From a checkpoint of a small transformer trained on Wikipedia: 2 heads of 64, 127M tokens.
Each number is 128 + 32 x the weight over the matrix's rms, rounded and kept within 0 to 255. Layers, rows and columns count from 0. Numbers have three digits each.

# layer 5 MLP up, 640x160, rms 0.159, rows 250-327, columns 120-159
146145156101146105130136108196170144161141153126112081159160138150093168090164119146139156166142164139087156132092076095
110102078072145076156142099101170107169144100158135113110186070103170202107189123066197144142128099160160068128172107095
110070152125108092175069121196123125112084084141118171092117074124147128187122149116083096152126091157107131115155095119
183142121150187091173104104139147110051109166200104139149070102086089139134124136181163096101050137120112138199118094118
117112088143108137161121126109147092113142132087087105123121116169093081152127102101136103148125178172161105170071098123
138105075134131213134077139180134163163107166116072111178092175159153144131130154101158180108154162146123110088187119153
095123072223118114150094135153136139121090118126141227117140180135159113110112096130135101183142171106154111153092106114
185071138162084145157150108128115144144165097117092132185125139136143077133109113113124131141139106168141109120101095130
144130126131133146153158172170138148128110148088113128184142127135123110118170131158116124146142144141152105188096091124
122156150106125112118112166102139163160123138087124118146081121145175103136177189163155178116073095200156087122132126122
153158182107144136110150108120200124141175134150108112105100140098168166140137165103081192156074119139097168094141105138
143108086105073143133165157127063111135128134136147129202141170121098123139084068117100103207137084078117087068104137120
161145132150138089145125130165056170154112136126104111125127062113132239111185107142110123111095140183128071123062088111
132129131151114139089112081080162135130147162095091158151114136147063163077102082094131135139152087123070116102164158143
147113105141135121144098171112103143137123215142167148091135118145173142131142138111098104127158128129164085103136140088
081123102096171138097174116103147131099235162162093110134118139094070148176105154166214113139129186079119121203071145102
091127103095126103179141121148118179137090105122161099111114138135119186174066181156081090139093113125087068140087133150
049180082120164149155154083131113115132173157134144135136153149171069138114142138152131129133142159152069112125109220077
130205172071104111192170149106187108099139098130095133121113133079161120137128131079114096108159094109124073145173131148
135157181073138110137097133088119163059093151108130114142134145149154097126097124140110142135097096128141117096147099150
162145193176124115103121089110123169101087120150085106147096069111117139154154131179142102184085145131155122157076128144
104135151107148089153127136171147163143116113089146141114166157107087080124084179084156135131151148109085095135077111089
153064150096104170170186078113079151152150139168111108103145183142093182121130111103127147153099121180133076156104094128
112121140126148124174127170103147064115171138162092082166148079119089092117151115116114159221168190157126107175082160087
134140178132185128157148157121075123131077137098112068118141123159140083090105128115119185202103077132129157163163128114
092119147216121103122101130151144137108081109080111134129076131106145099178093150144167121101070075133112143104099129121
154118121121064121114173153134123108179111190181137195151165172096115162121105101075066120168144163139119152093142148147
104132179067131085159173154141146144150068144130059132117130111108131123153159097144146138127148127117139145160063132153
178120101049121112125127107150085178094173077200131156107176128126097102183118122143157117127103115082164108147110091116
094138186148147136123070109112171109206101126123130111129099099068165099127127144129116123116129132131170103135149112125
104151119185119122125151163143208181162154166109119140083174164154184145097126110067200095154135121194093162112160089156
100146113151119106135171123109185133128099162086177118146088101114137130164105175111115120182145112092126136108111125156
124194138144164163104158169156103139091127137155117146122107077189111163202117136096068097149142101089128114153157107116
099117098127136083139131115138118130147122099161111095105098151152159165114127125092129117098079106119127092146137104142
112144142127131121107115089113138166151131124163125082183158127136131114128094139086146077146111150135173156183150091198
117118149083143127160152117132121160135174127073130173148121109180113123194095183087071086148132128115063050191085169053
160090132156139126142113176094134163134165146136087117132139143153151123173101114133196207131108105170145113089146145156
107082135146159049155072197125103147135133169111177135134145118145132153077091148078141152175109111094167121146101097125
148158212110132185133094132105135111142153122146076156165158239126127131128159112123140109126135130119173148099142144083
125124125118149121186110151083105189112121147048149085105120123152137133142058080152112172167148094105171148174093133117
135098088138167137100126105205061111096181194170140194094100144117110175146188167157118124142111102157148135098102102122
177177107125166123154116177089124063153163185134141153160141136119083120084126176191116143123093086129147091115064091140
119093100126100132115101146148117106164104157096119140132191120183101167124087062076162159132128113125121117097103173099
128143157177139147113124139060124179185104130087114107095122141079134179139059129110159163162130096134130107153133107108
121136121137149185106172137123099129150136121136116090118145119159145103090078112122122151130106112127167130199151155144
118146094145163143132146075176127089139073106125137138169094069104135144189099131077084176083085107152159130121080096127
084074145100142069169093159127185087106125132154071145137107124081161167128118171118153090144182119113156156187084193110
125145097111114165149056148174091112141116135147158083148147148128124128124134129153098125105140164132099128114115120138
202085099082104121163099167187145106146102176082113110137127113118106068129115167104121133091170109071190145137110128119
115164055163122175117056126139201064098177123199158089140095058197135118110164150084132112120132124166102133168108199109
090190167120092143207095158169163143148102094139138135162106106144101170105108132174138121132105143136204071111119061115
142122127134160149141113162142115127136067170149144034229105136100182112154192130105118068094200163132195128138133122107
154192123188092061082119142131057128150133168078132097149115170130132118133200126162120093109156081120102087019119153173
120156155213138171145108080144144138160103147112169153154175080100148127099102044085132161191071155076144126133111118114
047114142088068096147089155143127100149113138142131130084128134135135144151168214129114151174059171148114126136199100106
119143125186129104126197173108104109144115172082138156156168099180138086146168092127153156152089099122100055172111163192
161130151099168114189144073098111144155099118137147119162100105112126141160143146162089094115159149171075099145155060078
180138108133152086195175151110136151174110126180184061123066124139147145146149099107120165159100112117141143187092103157
110159158143134152164103056098072132130081153164118150143109151072069083126099100178110087108163102185145083127097075098
082083162159108154108132099089070089181105147132136113112077138147092148110119111155119183097117105114146113115171139121
116079136196122136138164189105077145183108146151125135142065095106104120104171113091108106166144106090119155080155078187
127111139125085138164146146151110067199114104131081158152120090124121138146110141120129098104140136163104143086138102123
114155121116137078163098087183136134087178138091110127133083129113078166138117130169156097100103095123104163137104141071
100212127106093102116099182075158130127083168128137099145164048127056148079148121179101129134171093135101198120091119117
112196155172144083148136177090069127123096090165028138110190049169121212121150101167169114087120140117185165127084230172
130186115125105134219163149154133185120106143070159109132095124099108161122122115125115120123145137131150048204083134057
105119136109141157138086081120143120127167173127174108138156125156110106121084133098158163174137108084129161140169123113
110174126114118159169157159160133125131105127148161153131133116130146099131089151106104108127190134148105092211078111172
123118074143204079145106168167100069150126147090122177051069098172137199132121138128093167170166155144072103125189153118
144126161104099089146109168120209100089142093163157158193137131107155157175056108128147127174170106173119125157066119157
084109093106125105159052138127160100096093114147133112155079108127101086155169109132152143160162124146143102115150128025
130164127149141063143179141102153123153084156130164137177102160105060121060094148153079157081141119148119144097136177099
151127108091128131094124113176131115070126154116144145125138139147151108105194106125147083127149069120100173136127118085
135070144120080096096140136126119166081112114182090112163096040146094126121057166104150135135118152138084118116052114107
087142162146130111133094111125093171165128092110140174098106089141143166081060168176124172153117098132122153092095114128
153130068131149082128121133118146159196137088105060106037151110107162153115132158157126079147109111148117116102143195145
051202195122122176136113129108105101157117141146111151103143094097105104109154150138150176111092165105137111166104117134
127119112179104100124101096105155155154118126139116101195141160153117100166104168093123136074078116177131125155072205127
# layer 5 MLP down (transposed), 640x160, rms 0.159, rows 250-327, columns 120-159
179138129076066096123117154112116120110105128051115139155180173149087101133118114126135084153145140091135088125077120086
119112123157149119139106152118073191119113113134118018148118147142170121086095138142136115134160127147131091079140121137
079146093058126139175108160086168128101071121176142198150147143176121082128123164122107123127145111131095152193111177106
105144161180146115129100148099090073123113071124127130119078101126129109137184107077123098160123124135117122133169124122
140112086112114156110154134093142123159125117113162109126142136168117145129122194159133141117127151101068088139086080098
100098105116200163131068114176143111122065140114120108129142163122096133131110116107127129106100159106122130131163081124
100133138133072113135112159134174130025065088132097198131166147124151152157131131185165039141124140133158180187100146133
158109141102111115158159089159117181152128137160085143104121117090093106155115138104156109137144188142124136115092131100
153089139118099103140137134105151182169154194150154086069124181122136085104146118110109112103199169082064103128048101096
090133123161110143142092104140111103163171219103101152083119135085127123058139167123069211084165088165136062117131152108
117186090126095175132108105119120098132118135116112137090106095086143105196164122109086143095064140127133111106087069070
118125117134142094087100105112153156182183083143112119064196155133085165172131196135153125154161212141141123139153155087
101130164137139102166181074099179135113141135121109113147097105145098184122157130144129125137089117097146048093105041142
038179144153138153155145129160088170172131136121162144158198119162130160136159152086092115091058100079139112081130136101
151094113085152160100169101135088148110128100137117178134118208119135141119156076147082119156146165162117130111132118139
148111096181195108135103142119049167110091125179144156159100196192135158095117129161169182106112102072122120109085157107
098127150139123116087132117137097131167130155127106144133179140113141155122095154101141157107096131136160201117172189165
148140164123219121103094189128135124163108156141120085143102150118087137111167111157151100124150110123143104104151131122
066107135089110185111107144135122139146106126063140087176100140139103092089201117129091098126124143140143112082114148110
096132110121134153133117103110105073120117109085121088161148140110159124144153136126119152077159117139100128074095128121
147122128163093098177096050161130186149089121074131185167132177123106099174148111140111110123091118105139132168113136153
142111121105143089131105109119126119128174163158137131126132133117154090157147138072086153091111116113075162146191151173
127101111136170107145129180119118184147129135135132131123077125129102158106118097143147190143129081090101121149096188159
101135144100181126101082142116061168101138138113110113122085104186107120083103145084105162116114094166118112127189127159
057125136158088072095159147113134110115157160067150162170159197097098142092199121193146141145164125089089066135119127110
202113119152099117095110129227153188118088165085168170133106142151167084151124123163127148115143116173156183124175140065
134117149121044149101093148123202191097137066136116121140134127159063122129140124125148145155157092111149113101071182176
152136098155111128200099074098158116110109128106130146091112143098127134101153120095100137155184083172171125145098159085
110168147088124118064111184165134047121113135135043111132175130164151141158117150130134142170136142161154120071184143165
163138098112131152105081148194155130147139190111109115139104115085155122170167186139114155118151122108176150116114155137
087153160112135127155181153190140108164075116092137169099132109111136111094144157071141123139093142147113103143131134123
146138119153180149178160167135145066120144155126168167087126137152128156124143151136115177107089119086171127057117111147
112139177110058121096125140111110146148123128103153123118224149100139122113107130123155115126099098163138098158142135171
137102135095160118135135116184115109097161155145133150080083102128126058186149146151098123092062123119112184109075150166
187124114131039123157109187133051157134177144125087057171142102127143079173153121136105124095125086099151153092145136147
184216138152115131114083141136162154150134095102087114215176163145105154153121136124151095147134117070103105102100154104
157151086087145144134175113148132151145115118147041064156067084157179159120123168134084117111122144172088121171135147105
131143099140125106122137110159141117097181147093114146209117170129197097186111145120101080141092120083135115172067110115
123172156095191129151139135165063153142093127117141153090136099140065164130113145169123140134106181145128133183150120121
094117114102158100176136099120134165078058157090119146105107117117121129144127074130155154133182081132151108163138148167
140125126106252123116149120116153135102119107161127137125124173120154107096143054189100175161167130095113095105104145093
178120123086188152173126237104148103115107130015094198118119141119134083150143109108175163101193081131110155089219132101
186112154124102214128120140165151150119168111074132099077192125198170082130203043078132142109148116116116147179143119150
121061084118128136125132144181113159076098104147172106070072123107179142148093122073117108124090147125129155103074164120
133159102112206188114120130130135121120160150205112100107154108118118149068128111166160159197104127154116101106095131105
112183159119156114159072116122139107134114173134064056185119135177107158096106082113135112124135123103194185126189174123
162138131132063159138127150093144118133160145170105160080166080061143060177154109134119138099115162113164159142152180110
127130115138198123115089111140154094161183118121132146119144147112046102148077095101139108146170071103136129120094133127
130152094180132152102146154105137121136086105122143178068130164120170093135170160115141190165099091126080053144111165164
115169096074153120112140131118087057070120153123133085106097144108122164133098071149097111129104093076163064120102145147
125087115158130148123065114133115171099175172189097135108082119114153123112100097169106086124132201130141196112157124113
152097167116112129162138127153090115096133186105219119161107057164177127125133102103151074083134120193180169136166097116
145154172122037081100127110127078052127082151130086162091155181140071141122161152124175108123128165192145105192158129122
150197170156077091170153124146112127136141106140160164135153090116116133102176076154116154138103084120084112132054076091
155089167083098154195151157154192075140130107135169137098107158116129130141121127196105138142078097117133131162117141123
118165112099105112191095125092078123062113117109158167160132164141147136081087067133129129169115122049139113088129159144
093086118163088158184137138178156156161157179076142085131180113114124174123131175125115144147100137068146144067112156187
110134211161085137146093136126131149104139134164097156084153083172073115172124166173140134171126176124113184100165190143
077104092098071119152138161136123128159181136072140143100137137074146084064116164179127216144098130093134097118145158101
153115159167246149082132139126129145174072089131164133151128133138131083067097097142153183095131147125111137145121112131
148114163109114131118169114071119099121167084184136123109133120118090133151123114168154115094120094167134152180166152134
126150121144126156097105040121125148122160156144116131143120172104150126136138108123147144120112146099170128064144145108
125124110107141147117115166098137108106159099164116127140083137127111116120111177126156173142099164133146094087129130146
122153137114148187124133093117138079123073065095080123110114100156134090131098113009101123159135121097124147106092155176
122138140144194141157081121110107124156149096107166098090178085188151119159164000200149072120097182121162128171109179140
183150120118075058127159133158130113132176178126120107103110100055210158088061092148144176069066112119114139151105111184
176141165103109150194120128122196176138111110097134110119163097103083155168109107206100177156100093153116143160127128144
101140054189065118123169169111166113167142050100130128116073102113110151143125144113108130176131170129165155102130111118
164094072170255165119138177124146145079132093108128104087156107127141123102161123108171111085161168097117124142162132123
182196095184122123118155176164080051096134100200143121111125099112103173146194137110166118135090177150063056146144167138
124176147104104120133180090092122138145131084126109145138183143167170144121091093117161094114130183100134137143117159077
116098117135173112173133148067132083120185131116146120083085149124090135123136113119117111131142178167149078109045125126
123172120138105112077103167141031166147144150155198089168083129138072093136170143136139080121135168182126148122151106110
123153132099122157102091127104111079037151164159099107136135130147133136125183110087131113080140155098118056190135168114
119111109135131118147159095119137122176098163140182127128149101112135126127146101146133124144095150142110121145110058184
084046092132150114148133096099109176073167111131114132112130144137104152176109161095174144143109137200162140187129126138
082177157137066156093166138066174151121109134116082103099104109156110151146134148124133142110139096106080143119141088099
138119094117170121119097160154145116118104128148158098113090179138138092103054148094129120140117133112182123142140088090